Weights of a small GPT-style language model, trained from scratch on English Wikipedia.
Size: MLP 320 SwiGLU, vocabulary 7379, 5.11M parameters.
Architecture: RMSNorm before each block, rotary positions, untied embeddings.
Each number is 128 + 24 x the weight over its row's rms, rounded and kept within 0 to 255. Layers, rows and columns count from 0. The size above them is the row's rms in percent of the matrix's.

# layer 8 MLP down (transposed), 320x128, rms 0.103, rows 121-155, columns 64-127
size [ 99 108  95 110  96  99 103  99 101 107  93  96 105  97 106 102  99  95  92 101  94  87 101 109 103  88  93 105 108  99  93 102  98 106  94]
[[131 156 110 130 126  57 115 135 109 108 147  87 146 116 112  98 126  85 153 127 144 132 127  87 112 110 128 115 112 116 176 120  85 121 137 117  88 140 141 135 164 120 112 123 150  99 106 132 149 135 136  93 135  99  87 130  77 156 125  94 110 127 135 138]
 [ 76 149 128 156 130 131 121 127 161  93 128  56 129 138 106 149  91 152 157 144 133 126 145 156 133 111 116 128 127 101 107 168 143 154 121 104 146 135 132 153 123  97 118 173 133 143 131  94 125 126 126 140 129 134 130 142  99 141 111 138 135 143 169 124]
 [110  73 121 122 100 171 110 119 130 117 143  98 132 139 110 113  70 129 123 114 138 128  97 141 138 136 109 131  86 114  89 117 152 175 141 146 106 108 134 127 103  71 118 127 101 119 151 124 102 162 144  75 118 149 101 125 168  96 110 115 140 179 123 105]
 [147 128 179 103 137 113  79 139 110 139  88 123 152 135  82  90 101 160 129 106 103 142 135 130 116 126 131 128 140 120 125 102 111 181 145 106  82 127 140 105 143 179 117 109 138 177 159 177 111 131 126  96 106 160 171 111 104  97 155 148 125 168 123 114]
 [109 146  79 120 102  97 130 163 119 122 152 120 124 129 163 135 119 156 116 132 120 112 111 134 140 125 132 110 126 132 123 126 155 109 132 177 152 145 139 101 123 122 113  95 128 138 104 128  76 146 116 147 148 115 114 100 110  98 153 143 150 135 104 122]
 [154 133 130  85 133 170 111 119  97 156 134 110 108 105 116 151 169 111 111 121 132 139 173 135 121 112 104 133 101 133 132 127 154 121 171 141 103 136 118 127  65 157 113 116  98 144 155  99 115 149 135 187 107 164 130 105 187 120 158 102 106 158 128  98]
 [140  96 146 136 114 135  71 123 157 107 171 124 103 127 105  89 116 150 173 145  85 138 110  93 128 153 153 104 108 155 110 129 159 119 132 111 130 135 137 143  84  97 116 129 143 157 152 130 111 148 141 104 100 129 119 113 134 120 122 155 130 150  71 129]
 [127 147 124 141 155 141  83 114 158 109 128 128 110 122 120 144 129 130 158 120 120 105 157 110 122 164 152 108 157 100 169  89  94 113 127 119 206 101 105 109 181 160 128 123 148  88 140 142 109 137 163 127  92  93 159 134 124 146 100 124 130 111 110 142]
 [122 135 125 138 125  73 103 111 113 139 116 138 130  70 127 115 119 124 104 101 127 118 144 151  93 141 121 150 107 132 117 141 121 147 110 132 111 163 122 119 112  92 156 118 109 172 203 114 118 155  87 134 132 107 209 141 107 131  94 138 131 111 134 128]
 [125 128 124  92 147 134 168 176 105 149 103 129 118 126  90 147  99 106 130 154 158 171 155 102 148 138 168 144  82 172 171 132 114 135 117 138 120 140 123 106 129 101 136 137 129 154 119 121 133 136 121 196 143 123 133 132 125 142 128 106 128 155 123 101]
 [134 151 120 119 137 127 103 117  94 120  86 119 105 117 173 154 141 162 105 159  75 124 118 143 122  59 119  97 143 111  91 144 122 139 104 132 164 137  94 132 143 158 153 106  94 162  95 118 124 113 139 132 112  72 101 128  93  81 113 125 127 143 103 115]
 [154 125 137  78  98  97 104 186  95 150 160 145 133 141 167  74 131 162 117 125  81 140 145 125 129 108 150 105 117  90 106 150 101 139 171 118 157 130 150 175 129  68 124 116 132 123 103 157 132 118  98 102 118 107 109  86 122 128 108 147 111 110 113 129]
 [146  92 152 132 142 121 134 100 143 146  99 104 106 132  77 138 120 138 141 133 119 151 179 104  99 139 126 139 173 149 179 193 137 163 148 132 123 140 113  87 114 127  95 129 134 146 142 132 148 112 133 170 132 179 141 131 132 109 114 153 150 108  72  88]
 [105 105 141 144  90 108 135 142  82 128 154 113 131 121 124 117 130 118 131 109 137 105 122 129  96 138 145 153  78 127 141 126 113 139 136 133 104 156 146  93 162 102 103 111 120 180 110 124 113  94 160 125 101 143 113  99 151 116 127 114 136 142 153 111]
 [174 135 110 137 123 129 144 110 118 151 137 145 132 100 113 156 125  92 140 147 141 136 135  81 116 120  97 144 158 136 115 128 141 158 130 144 125 103 176 109 140 128 127 122 146 116 133 109 144 138  76 187 121 120 146 113 112 141 147 101  98  68 127 172]
 [106 162  78 106 100 141 113 101 123 107 132 118 149 157  83 126  89 141 133 171 140 124 112  97 151 153 131 135 135 125 135 181 131 111  98 171 124 144 137 144 121 133 148 130 169 102 116 169 112 162 124 140 133 150 138 128 150 133 159 151 174 137 139 116]
 [157 129 162 161 145 128 119 140 150 126 106 151 159 120 113 105 117 116 150 143 109 125 109 161 168 129 130 110 100 135  96 129 119 146  95 135 116 188 154  95 114 103 143 174 106 139 138 153 155 113 146 127 146 138 133 117 142  77 112 145 159 152 141 144]
 [141 117 106  80 177 150 132  90 118  94 108 142 106 110 167  92 101 120 140 122 123 146 136 161 139  90 141 122 152 148 156 107 167 118 158 165 114 140 154 161 135 119 128 106 149 103  91 121  77 160 111 163 115 123 126 121 123 113 126 110 172 106 131 122]
 [149 173 140  97 129  85 135 164 138 133 149 152  70 100 118  71 142 112 150 136 137 144 121 154 127 128 142 147 141 151 148 143 156 104  94 123  57 181 128 115 106 146 192 140 101 127 149 125 150 133 109  94 100 139 131 143 166 133 138 136 124  92 129 105]
 [162 131 163 111 174 102 148 144 110 134 132  88 154 130 137 154  88 144 111 133 142 128 129 134  99 162 114  76 127 136 162 128 138 112 156 125 155 132 130  82 117 152 145 111  89 127 155 155 101 133 105 160 149 108 105 122  93  99 155 104 144 106 113 131]
 [156 156 141 110  98 112  99  99  91 165 156 118 170 117 103  30  97 114 135 142 157  97 147 115 103 126 122 146 131 121  96 136 155 129  85 104  78 178 137 111 148 135 122 130 175 121 171 147 145 142 113 117 145 129 118 163 113 117 161 135  81 147 143 135]
 [103 136 113 143 115 151 144 116 126 116 138 180 164 133 109  76 140 135 145 135 167 102 165  88 160 171 131 141 128 125 146 144 143 151 178 156 156 165 114 130 156 138 134 113 147 117 129  95 136  78  89  73 127 106  95 134 141 102 131 118 142 132 164 103]
 [157 141  96 116 145 144 129 162 123 139 115 110 148 142  69 132 162 144 166 129 123 145 110 133 146 119 138 160 140 161 117 176  66 192 115 139 169 176 124 131 147 153 123 128 130 134 141 142 140 100 126 132 128 145 115 162 128 147 124 144 100 143 125 131]
 [132 108 109 151 142  85 150 131 111 133 126 166 101 128 102 133 105 102  63 110 137 119  96 146 157 123 139 125 144 107 122 137 116 118 160 153 154 113  94 115 120  66 122 139 134 110 142 140 147 155 167 131 131  94 130 137 164  82  85 125 137 121 152 149]
 [113 141 134 148 118 112 122 147 111 151 121 146 120 104  86 104 131 148  91 134 158  70 123 166 115 100  83 128 112 124 132 123 153 112  78  74 117 111 154  82 139 109 110 137  96 157  95 164  62 158 173 164 100 129 138 136 127 111  84  98 166 142 130  84]
 [134  77 153 118 156 135 139 111 124 128 158 136 127  82 115  86 101 126 142 120  78 121 101 155 152 136 104 150 131  91  80 128 150 135 132 139 118 119 114 109 141  94 133 146  95 166 155 104 103 114 130 149  95 126 139 114 135  79  96 127 166 142 159 143]
 [ 96  98 157  79  93 124 131 134 121 137 118 107 148 164 115 183 126 106 132  94 152 164 119 117 114 105 143 124 125 162 102 137  91 136 131 132 143 148 106 111 140 123 118 120 170 132 156  99 158  96 155 126 128 172 158 145 135 154 128  87  79 139 120  86]
 [151 103 115 139 153 100 156 151  97  29 146 113 100 118 108 133 133 144 141 117 166 182 145 137 126  84 121 130  92 102 118 178 153 121 122 132 139 116 166 135 132  94 131 108 102  84 108 132 105 149 129 131 127  97 110 102 135 145 124 120 142 150 113 170]
 [126 127 147 141 122 116 114 133 131 135 107 164 142 163 112 125 170 140 160 105 116  83 146 132 146  55 150 131 139 114 153 100 132 110 143 152 122 147 153 153 139 125 151 113 110  77 167 140 178  83 135 164 152 119 157 110 125 130 152 137 100 176 151 108]
 [131 152 158 137 159 108 159 105 158 113 151 109 155 112 139 113 150 148 169  97 135 127 172 103 132 132 138 141 107 144 116 160 125 126 152 123 140 130 119 100 124 163 116 138 122 138 163 133 169 110  84 119 114 139 135 118 126 148 120  84 124 145 149 127]
 [134 178 119 105 144  99 141 130 110  86 100 103 165 122 165 142 107 138 147 119 111 146 141 128 128 121 131 135 113 127 154 135 148 132  99 122 149 100 103 104 125 163 138 132 118 142  93 121 135 150 134 133 103  98 163 108 115 148  96 163 121 132 107 141]
 [106 136 118 117 107 149 142 130 138 114 124 126 117 103 188 130 103  77 114 123 121 162 125 140 111 127 115 111 156 111 115 123 110 141 144 129 123 142 165 161 116 134 124 171 185 147 127 135  83 164 105 118 110 125 127 118 150 119 140 102 187 134 151 115]
 [118  73  91 151 136 100 151 159 142 131 142 143 148 103 136 133  76 133 124 105 125 155 130 115 110 131 146 161 149 140 134 134 146 124 126 157 112 120  78 112 145 135 122 101 160 117 101 103 103  94 139 139 117 122 142 137 110 171 180  98 149  70 133 171]
 [130 156 165 132 110 147 107 138 104  91 158 143 158 120  90  27 118 151 137 141 126 140 154 141 161 134 172 114 104 119 168 126 119 140 112 112 114 154 163 137  95 150 154 117 145 144 130 108  93 119 120 139 127 110 130  92 122 162 129  96 111 139 129 117]
 [ 82 145 117 162 123 126 139 153 134 103 123 138 142 118 103 117 142  90 169 148 145 138 156 145 123  90 113  69 113 142  84 110 131 105 123 126 148 101 157 185 135 124 160 139 126 114 120 124 143 132 172 130 132 128 115 163 141 116 107 122 145 111  98 136]]
# layer 8 MLP gate, 320x128, rms 0.118, rows 122-156, columns 64-127
size [ 96 104 117  97 102  98 110 104 105 102  95 100 106  97  93  96  97 103  92 114  83  98 110 105  92  95 103 111 102  98  99  99 112  90  95]
[[144 142 160 146  92 129 154 168 143 119 123 128 112 149 137 135 116 113 123 126 116 137 112 128 103  98 111 118 128 133  82 142 135 113 136 104 103 138 147 151 120 108 176  96 122  96 120 126 130 131 113 105 136 112 102  88 154 169  77 188  91 113 193 112]
 [164 120 116 103 153 110 110 121 134  64 105 142  75 143 124 122 143 148 153 110 108 124  96 163 128 178 110  99 121 118 117 140 130 138  94 142 102  93 153 116 143 119 132 130 102 122 123  97 144 150 100  93 145 150 104 141 140 124 137 115  96 134 118 145]
 [163 139  77 120 129 130 129 135  90 114 115 142 134 125 120 138 122 158 218 143 125 113 113 138 113 117 132 157 118  96 100 157 118  75 155 131 139  98 149 126 119 105 128 109 112 106 110 193 123 107  77 151 140  89 116 114 128 117  89 118 127 122  93 149]
 [118 147 122 100 119  73 134 132 111 106 134 108 137 145 141 125 129 162 145 125 119 131  90 138 147 122 108 142 110 172 130 123 136 119 120 122 133 136 125 125 110 115 101 108 112 156 142 131  58 111  81 114 149  84  93  80 142 103 131 138 140 100 109 117]
 [ 87 178  91 109  72 106 124 126 156 108 125 114 143 164 148 137  80  94 144 128 110 118 130 133 134 156 127 126 159 119 131 110  96 112 120 128 168  68 129 129 144 129 161 126  96  84 134 124 116 124 125 110 112 126 128 131 105 144 105 117 137 124  90 133]
 [125 134 117 130 134 123 135 138 132  89 128 178  79 126 160 114 110 161 176 119 100 137 133  99 165 106 138 145 164 149 116 119 145 137 110 141 159 108 126 109 144 148 138 119 108 115 124 135 119 126 105 119 161  91 133 118 145 116 148 124 129 112 139 150]
 [143 125 102 158 129 136 149 161 143 126 106 123 115 146 133 140  73 128 114 103 109 134 108 111 141 119 120 145 135  96 151 138  97 147 136 126 160  81 115 116 117 129 132 158 127 120 108 136  71 118 135 118  98 111  91 125 138 112 121 113 176 130 137 135]
 [164 113 141 107 114 152 148 151 159 105 120 171 128 152 151 139 147 120 124 146 155 141 128  90 135 168 129 139 143 127 127 136 111 135 137 136 122 101 122 136 116 145 107 116 149  88 100 125  78 166 148  80 119 166  64  83 135 138 137 139 134 114 160 142]
 [ 93 131 166  87  82 136 161 138  98 183 119 122 120 140 155 134  53 148 148 182 124 156 109 118 159 142 105 123 113 127 164 129 126 146  89 108 145 152 150 129 123 117 126 125 134 101 125 127  95 160 137 138  96 154 129 121  99 108 158 172 166 137 113 120]
 [137 189 163 139  93 136 113 151 125 111 154 114  89 127 100 153  90 112 149 130 104 126 124 135 132 117 112 171 128 122 115 110 119 134 144  93 113 165 155 133 139 131 151 115 119 146 137 162  89 176 137 141 110 145 129 115 116 102 111 134 109 101 136  97]
 [137 139  93 157  78 181 125 138 160 119 107  95 126 109 144 129 135 151 135 104 150 126 145 140 124 169 129  82 121 133 143 113 127 112  94 163 140 134 130 133 116 138 124 197 119 115 134 107 129 117 171 135 156 125 160 135 121 127 121 139 130 115 167 100]
 [127 125 114 114 124 109 114 151 138 102 140 138 162 127 185 119 150 111 148 162 118 103 105 136 185 146 127 140 106 130 138 111  90 129 121  99 150 153 124 128 134 173 110  86 131  97 138 150 119 196 142  86  91  78 134 153  95 145 130 177 112 101 133 135]
 [132 123 149 107 128  99 159 116 126 142 137 127  90 129 130 127 127 136 135 216 133 124 109 166 148 145 157 104 134 124 125 124 152 111 113 133 120 112 127 136 101 118 124 169 146 106 101 163 128 143  83  99  90 150 160 147 106 157 110 121 106 123  91 146]
 [120 182 151 120 116 177 129 104  96 106 167 127 137 128 140 138 108 148 127 134 108 168 127  99 125 141 106 158 169 150 144 154 141 163 155 133 139 139  99 118 157 127 127 133 123 138 106 154 130 126 132 110 155  69  84 110 117 141 123 133 112 105 123 112]
 [ 72  97 116 105 120 121 116 150 163 151 129 131 122 113 111 145 100 133 138 145 135  89 131 139 141 138 108 148 102 123  98  88 150 101 153 168 145 155  97 116  92 137 169 127  96  96  81 153 141 129 156 141 106 103 138 105 136 138 169 162 133 151  88 154]
 [113 142  93 133 114 121 116  98 174 141 101 131 150 122 101 116  81 114 100 142 140 127 118 100 145 159 116 111 204 175 132 125 100 109 115 154 147  63 144 149 139  99 138 159 103 128 151 135 132 132 135 139 114 113 109 115 115 166 176 166 134 110 106 175]
 [159 129 101 102 128 122 102 102 137 101 110 119 143 162 147 124 108 120 133  86  67 130 115 180 105 160 128 106 135 179 123  86 106 133  95 114 169 166 150 114 138 135 123 129 167 159 146 107 151 106 119 132 153 134 168 100 120 120 106 172 129 136 167 151]
 [126 137  97 163 113 154 141 127 159 131 132 164 126 105 118 155 128 151 162 156 164 181 124 127 163 151 101  90 131 124 127 121  99 161 137 105 132 116 150 113 108  98 134 134 117 144 155 137 138 153 125  93 140 124 119 134 112 150 137 127 142 130 143 147]
 [149 140  90 119 118 110 124 139 134 118 114 158 148 153  96 105 114 152 149 126 107 133 115  99 163 112 142 134 125 158  66 132 106 130 138 132 135 161 118 173 157  93 103 131 134 127 140 106 150 126 155  79 116 110 145  82 135 178 129 118 123 130 112 156]
 [ 97 124 119 125 125 103 154 164 108 117 121 121 131 159 138 143 172 145 141 109 103 146  96 132 113 145 122 120 107 128 102 117  52 180 136 137 163 118 109 144  81 145 126 157 116  85 100 156 133 156 103 117 120 109 135 105 121 132 110 150 183 127 127 123]
 [109 121 107  76 104 112 155 135 118 102 115 148  67 184 116 133 134 155 112 156  98 134  85 142 123 171  95 142 126 137 170  97 138 107 135 128 131 119  88 154 147 120 101 121  86 125 117 136 113 141 106 105 132 166 146 132 106  92 130 129 173 123 133 110]
 [120 130  98 127  77 118 152  93 134 121 121 123 149 171  81 138  99 121 169  80 102 135 105 126 133  99 120 122 135 189 152 134  92 133 132 151 138 125 123 148 134 136  95 124  75 101 125 153  93 107 136 149 136 147 107 147  84 127  67 164 135 122 139 152]
 [139  85 133 110 160 114 166 151 108  86 102 125 161 156 158 157 113 172 108 161  94 140 128 105 136 159 118 121  96 106 118 137 160  98 113 132 148 140 127 128  84 151 127  91 131 118 114 118 133 154 108 122  86 142  84 126 140 147 131 162  97 120 119 158]
 [130 117 111 136 182  84 130 127 112 131 117 157 134 190 160 141 119 115 123 103 107  85 132 143 123 159 128 148 123 158 123 136 112  85 126 153 139  90 119 135  69 160 118 144 133 133 119 147 128 109  92 134  87 112 135  96 111 158 168 132 155 142 157 122]
 [166 125 148 166 141 131 131 122 133  96 130 174 117 130 137  94  95 143 119 101 133 109 131 115 138 106  68 104 140 126 113 129 117 147 107 101 113 124 124 182 133 126 136 128 134 141 137 113  93 126 191 148 120  88 106  98 115 114 161 141 157 122 117 122]
 [127 122 161 125 159 160  72 122  81 157 159 119 102 115 112 151 155 119 122 135 143 149 107 132 154 171 140 108  64  99 147 133 149 116 155 113  84 120 150 151 152 132 123 130  68 124 119 137 118 167 175 143 134 132 107 129  71  85 150 122 122 145 125  91]
 [165 162 102 139 132 142 119 141 147 122 102 152 141  91 143 152 125 123 129 102 153 128 174 103 128 157 104 167 149 145  98 125  77 105 129 100 137 152 120 147 135 142 120 101 141 141 101 126 133 148  81 123 131 115 117 137  87 126 124 133 158  46 141 101]
 [108  93 101 113 148 154 167 102  99 125 139 102 105 127 146 128 143 142 121 130 126 133 102 122 161 111 132  98 100 131 119 139 131 136 170 136 105  77 149 141 134 156 150 165 112 123  97 108 140 146 154 148 136 143 105 153  70 139  96 138 151  90  96 161]
 [115 121 109 117 128 133  97 107 147  72 100 122 149 109 160 151  97 104 135 123 172 120 115 204 140  87  88 139 137 168 100 123 103 156 136 156 137 154  99 130 125 171 149 134 121 123 125 113 101 100 160 125 108  82 124  90 148 120 122 115 150 143 123 129]
 [145 133 116  92 127 105 146 134 128 123 113 175 141 144 131 140 122 148 155 106  99 135 128 130 104 174 124 143 105 138 126 142 107  71 120 104 132 115 161  86 158 132 180 159 134 116 156 136 131 134 114  99 121 128 146 137 106 167  95 136 147 153 130 136]
 [158 164 101 142 123 140 128 103 110 130 161 104  96 106 134 129 101 167 137  98  59 145 151 129 108 121 114 172 124 126 130 139 149 129  92 131 135 158 123 147 121 142 125 151 113 138 163 115 120  80  84  91 152 141 133 125  95 141 118 100 119 119 133 124]
 [140 133 136 122  70 105 102 153 108 137 113 156 140 131 144 106 152 134 135 137  99  92 138 104 107 134  65 140 143 179 104 140 136 108 115 116 148 126 168 118  91 159 115 117 161 117  89  97 132 121 121 130 121 147 129  66 164 141 135 152 146 138 162 109]
 [122 144 111 111 157 128 157 143 114  96 148 146 142 137 133 152 126 175 122 152 138 112 113 120 121 143  96 123 126 190 136 117 128 129 104 153 125 105 120 190  82 108 105 131  95  87 127 127 133 137 114 119 105 121 101  82 125  96 123 200 151 121 162 149]
 [146 136 115 120  99 120 152 151 112  87 116  98 162 129 148 152 125  95 147 124 149 151 154 138 119 136 122  86 141 126 107 103 133 117 102 148 122 114 164  95 142 129 128 155 125 108 106 150 141 130 140  98  88 109 160 100 147 132 148 125 167 134 113 146]
 [139 158 126 129 133  94 131 101 102 131 122 112  69 132 103 151 125 140 146 142 105 119 131 143 103 148 109 152 109 132 120 172 146  60 140 107 135 108 156 105 134 163 140 127 128 148 127 147 148 134 128 142 146 140 136  58 140 136 142 164 113 123  99 176]]
# layer 8 MLP up, 320x128, rms 0.107, rows 122-156, columns 64-127
size [106  98 109  92 100 102 101 106 113 103  97  96 107 104 101  97  93  89  99 104  80 101 105 101  92  98 105 105  93  90  98  97 104  90  97]
[[153  90 111 118 130 150 129 133  90 166 141 162 152 128 137 124  95 157 119 133 126 127 115 104 105 162 146 139 144 148 135  89 139  97 124 140 111 160 134 107 164 151 133 128 130 149 108 113 130 146 113 134 112 164 117 119 136 155 169 123 118 142 120 161]
 [155 142  99 101 195 124 124 152 128 110  84 168 108 142 134 143 170 134 164 141 138 133 140 143 123 165 131  98 109 132  94 132 140 155  71 179 120 120 137 109 150 101  84 172 165 119 117 123 148  86 124 117 139 151 123 158  99 129 140 136 118 140 149 150]
 [127 151 131 132 142 133 176 148 108 121 114 110 114 109 136 105 118 153 136 135 153 158 146 138  92 100 107  79 153 121 120 134 118 140  92  81  97 106 139 154 147 118 147  97  86 128 115 107  93 148 143 116  95 156  86 135 144  99  64 180 146 163 131 162]
 [134 145 111 183 111 159 124 124 140 135 166 134 138 124 125 152  87 157 153 133 122 166 144 108 110 123 120 112 148 122 118  84 148 143 103 105 129 130 194 144  82 145 115 132 109 121  92 142 181 154 142 119 103 124 125 120  93 123 136 137 150 151 148 172]
 [152 175 107  91 117 116 134 126 139 112 131 167  97 152 123 107  83  97 133 106 139 122 120 125 146 146 152 149 152 107  88 138 125 157 186  99 148  99 101 107 141 139 175  86 155 111 144  94 106 103 103 111  95 141 136 152 113 124 131 118 135 140 104 151]
 [127 140 159 132 162 142 144 106 157 115 114 130  58 144 138 137 112 103 135 115 164 113 131 134 114 154 129 119 173 126 137 130 175 130 181 125 128 130 116 129 123 160 152 129 135 117 122 133 118 129  87 139 117  97  79 143  98 155 184 122 100 125 139 137]
 [ 99 186 176 136 141 129 126 148 110 125 173 145 143 130 124 124 120 129 123 132 112  93 132 120  87 124  96 130  82 136 105  95 147 113 114 113 129 176 109 176 103 120 118 112 112 130 135 141 110 177 120 110 125 138 159 113 119 155 126 110 123 113 105 121]
 [139  98 128  92  71 115  99 124 156 124  86 129 111 134 165  96 145 131 144  87 118 121 136  98 167 122 122 118 105 132 104  96  88 158 113 126 116  97 145  94 125 161 102 128 152  81  82 120 175 160 135 103 132 130 118 128 147 104 163 123 150 125 148 114]
 [127 126 130 128 125 112 129 148  90 176  99 124 122 142 100 158  82 135 115 126 114 145 105  87 144 152 159 179 126 192 129 129  90 142 135 127 123 152  83 102 144 109 117 142 124  83 108 141 163 131 131 144 142 163 120 138 114 117  95 138 135 137 118  97]
 [139 103 134 108 107 100 119 131 124 155 179 105 142 110 153 153 159 150 151 114  77  87 114 118 126 146 157 119  89 168 137 132 109 139 133 157 134 139 104 153 116 147  99 159 140 130 126 105 150 100 137  93 120 136 141 144 159 166 133 137 148 149 155 129]
 [111 119 126 115 131 139 149 122 109 107 131 127 128 202 123 132 122 108 192 131 154 130 123 147 137 109 154 178 116  72 121 170 142 148 117 117 128 143 151 116 103 126 108 112  96 118 151 104 138  95 114 161 111 170 109 139 161 117 169 150 146 111 110 111]
 [156 126 145 134 140 108 162 158 131 125 134 108  84 101 147  51 148 114 119 167 134  68 144  92 120 132 151 134 106 130 127 104 144 167 104 115 145 151 122 134  97 139 133 112 184  96 178 158 144 139 104 125 122  89 150 116 134 132 112 137 122 128 168  98]
 [177 124 110 102 137 121 155 115 146 130 136 123 112 128 107 113 108 136 130 174 184 114 139 142 125 125 124 102 139 168 138 118 127 153 138 130 106 129 125 133  86 131 100 104 164 104 125 168 128  82 115 161 123 170 136 142 103 130 117 147 128 113  35 114]
 [104 140 132 150 105 154 132  87 119 145 150 151  75 118 101 132 156 154  92 134 145 142 128  98 136 148 128 118 125 145  81 177 164 139 162 150 128 133 149 159 100 115 132 120 114 145 141 130 167  92  95 159  88 117 100 155 145 124 123 132 129 130 161 106]
 [113 144 141 142  83 111  99 141 104  84 147 110 167 122 131 157 108 126 155 111 118 116 128  90 129 155 103 163  93 170 129 156 109 106 109 123 165 114 152 158 156 116  86 133 160 110 109 124  92 165 133 138 138 122 133  73 164 129 151 157 137 158 171 153]
 [134 131 162 137 135 134  80  64 149 120 110 143 136 120 158 150 126 152  77 165 117 114 126 149 163 123 122 160 110 109 123 136 127 155 127 147 125 123 150 102 117 152 176 138 170 120 124 146 134 148 107 112 115 120 112 140 154 158 120 105 123 114 121 138]
 [ 90 123 147 122 116 122 111 132 116 141 145  99  99 109 101 133 127 143 109 114 135 153 107 112 109 161 148 177 109 117 106 155 145 128 114  96 119 116 135 178 134 152 108 123 114 146 146 187 131 141 124  76 116 118 141 168 146 141 144  77  74 165  90 118]
 [145 147 142  98 113  89 132 137 108 171  99 136 143 102 165 135 159 111 131 126 128 111 155 126 104  76 160 116 162 138 110 130 151 132 159 110 152 119 102 137 111 129 149 130  97 121 142 133 148  82 121 105 140 130  91 114 132 113 197 151 131 112 121 101]
 [101 121 122 118 114 136 174 123 129 130 135 121 120 158  95  68 103 122 168 154  84 106 161 147 154 112 127 151 165 129 138 121 129 152 127  79 101 144 126 138  82 106 140 157 104 168 142 101 109 132  74  96 143 133 118 113 135 132 134 124  93 101 129 133]
 [128 131 130 100 124 137 152 151  90 139 127 147 148 123 143 134 148 141 129 123 123 122  74 124 107 137 165 128 131 130  53 143 109  84 126 127 147 105 143 168 101 157 142 184 131 103  91 117 130 123 115 130 103 151 134 139 143 124  92 124 161 152 136 100]
 [142 110  79 105 117 147 123 153 122  95 153 137 117 183 111 128 176 106  78 136 126 167  95 124 137 168 136 150 125 149 181 113 166  99 114 134 118 106 119 145 164 104 110 112 142 122 151 109 153 122  99 113 119 146  90 166 147 142 169 112 106 135 149 113]
 [147 108  88  56 110 136 133 121 131 123 134 122  81 129 107 144 146 173  81 137 124 133 121 134  98 112 136 164 117 100 122 135 134 146 136 139 120 129  97 124 106 135 141 128 155 128 147 140 123 155 160  90 148 181 148 135 147  87 169 142 125 117  89 151]
 [117  98 137  89 153 192 127 154  98  94 141 140 137 112 136  90 115 147 140 169 128 144 135  92 124 146 128 117 103 124 134 115 126 159 131  94 106 134 127  70 138 116 115 131 112 137 157 136 127 127 113 140  83 107 123 109 137 129 170 154 126 101 121 140]
 [143 144 124  93 152 109 135 117 123  95 142 171  83 144 127 113 113  99 122 124 136 114 135 150 150  88 120  90 107 134 112 122 112 150 125 165 151 140 100 150 161 117  96 156 125 139 152 119 108 122  69 206 172 129 125 130 122 124 152 135 161 117 107  93]
 [163 120  87  99 150 115  84 112 123 135 141 168  68 146 147 112  93 119 149 128 114 109 180 130 137 106 149 115 107 171 113 105 129 101 126 109 119  91 120 123  93 156 124 119 112 157 126 109 122 123 122 119  87 133 151  88 137 148 154  93 158  94 139 107]
 [140 144 178 152 113 142 114 114  99 164 188 131 117 140 123 144 162 146 135 157 201 132 112 169 136 129 132 117  85 115 113 151 130  86  98 120  81 105 158 134 155 114 153  97 113 121 110 104 102 129 135 167  86 123 118 132  92 139 147 117  82 133 143 138]
 [140 134 132 118 119  94 151 115 135 138 205 141 158 170 134 119 162 147 124 121 109 116 144 143 153 133 148  97  63 149 120 145  95 114  78 139 135 144 160  97 121 146 155 128 126 119 149  80 149 158 164 144 124 112 119 113 151 156 143 148 114 137 127 142]
 [102  71 127 126 130 125 122 135 124 134 102 112 140  99 139 126 128 119 116 146 138 164 105  71 142 118  89 138 111 116 153 132 107 133 140 119 136 160 126 127  98 170  67 124 188 143 114 118 142 125 140 125 127 104 144  78 106 150 140 105 125 127 101 130]
 [111 121 132 126 140 126 139 114  91 159 117 127 142 165 167 130 129 143 102 166 132 115 136 151 154 121 155 107  67 138 170 141 126  89 141 128 123 126 132  75 100  96 169 169  97 143 111 156 113 200 142 129 126 135  88 148 153 116 139 139 118 137 130 137]
 [112 104 137 161 140 153 133 123 137 125 119 119  91 153 168 118  96 125 111 139 149 151  65 110 159 159 109  99 121 121  98 104 114 146  94 113 138  88 127 126 138 135 119 144 114 123  69 150 127 134 124 116 179 137  69 155 144 153 124 147 116 138 138 122]
 [ 81 134 111  87 125 110 107 122 156 126 159 150 125 153 114 129 112 140 134 128 121 145  96 130 120 103 129 178 121 183 112 122 141 163 146 103 190  70 108  93 127  83 173  88 114 123  97 144 160  85 139 140 118 125 115 101 131 139  83  98 102 125  99 161]
 [130 164 143  94 107 133 148 132 128 129 143  93 151 106 140 121 147 137 186 135 124 128 135 115  99 115 146  78  98 106 142  94  86  91 115 107 127 179 131 150 115 117 163 139  66 148  95 123 138 132 139 112 142 146 155 129 138 119 126 163 123 114 112 119]
 [143 160  73 100 125 171 154 145  98 139 115 170 131 147 136 144 132 112 132 138 108 151 114 124 100 122 139 122 103 122  99 126  65 160 125 146 152 127 138 107 140 135 168 154 136 132 128 128 102 125 110 109 122 131 143 141 153 132 131  74 157 156 117  80]
 [ 55 137 141 136 116 158  98 119 124 137 103 125 133 131 146 140 132 117 140 133  97 159 100 111 180  71 136 112 112 113 130 114 137 163 124 110 131 136 129 155 171 138 147  64 125 125 125 173 107 119 184 125 149 125 113 183 102 129 123 119  84 113 115 120]
 [143 150 105  79  64 142 132 142 140 116 125 152 150  92 125 114 124 138 141 117  86 138  86  94  93 136 105 133  98 169 116 125 108 121  86 118 111 150  98 193 152 107 144 147 139 154 100 136 153 121 117 120  77 151 120  87  86 148 118 159 107 136  91 119]]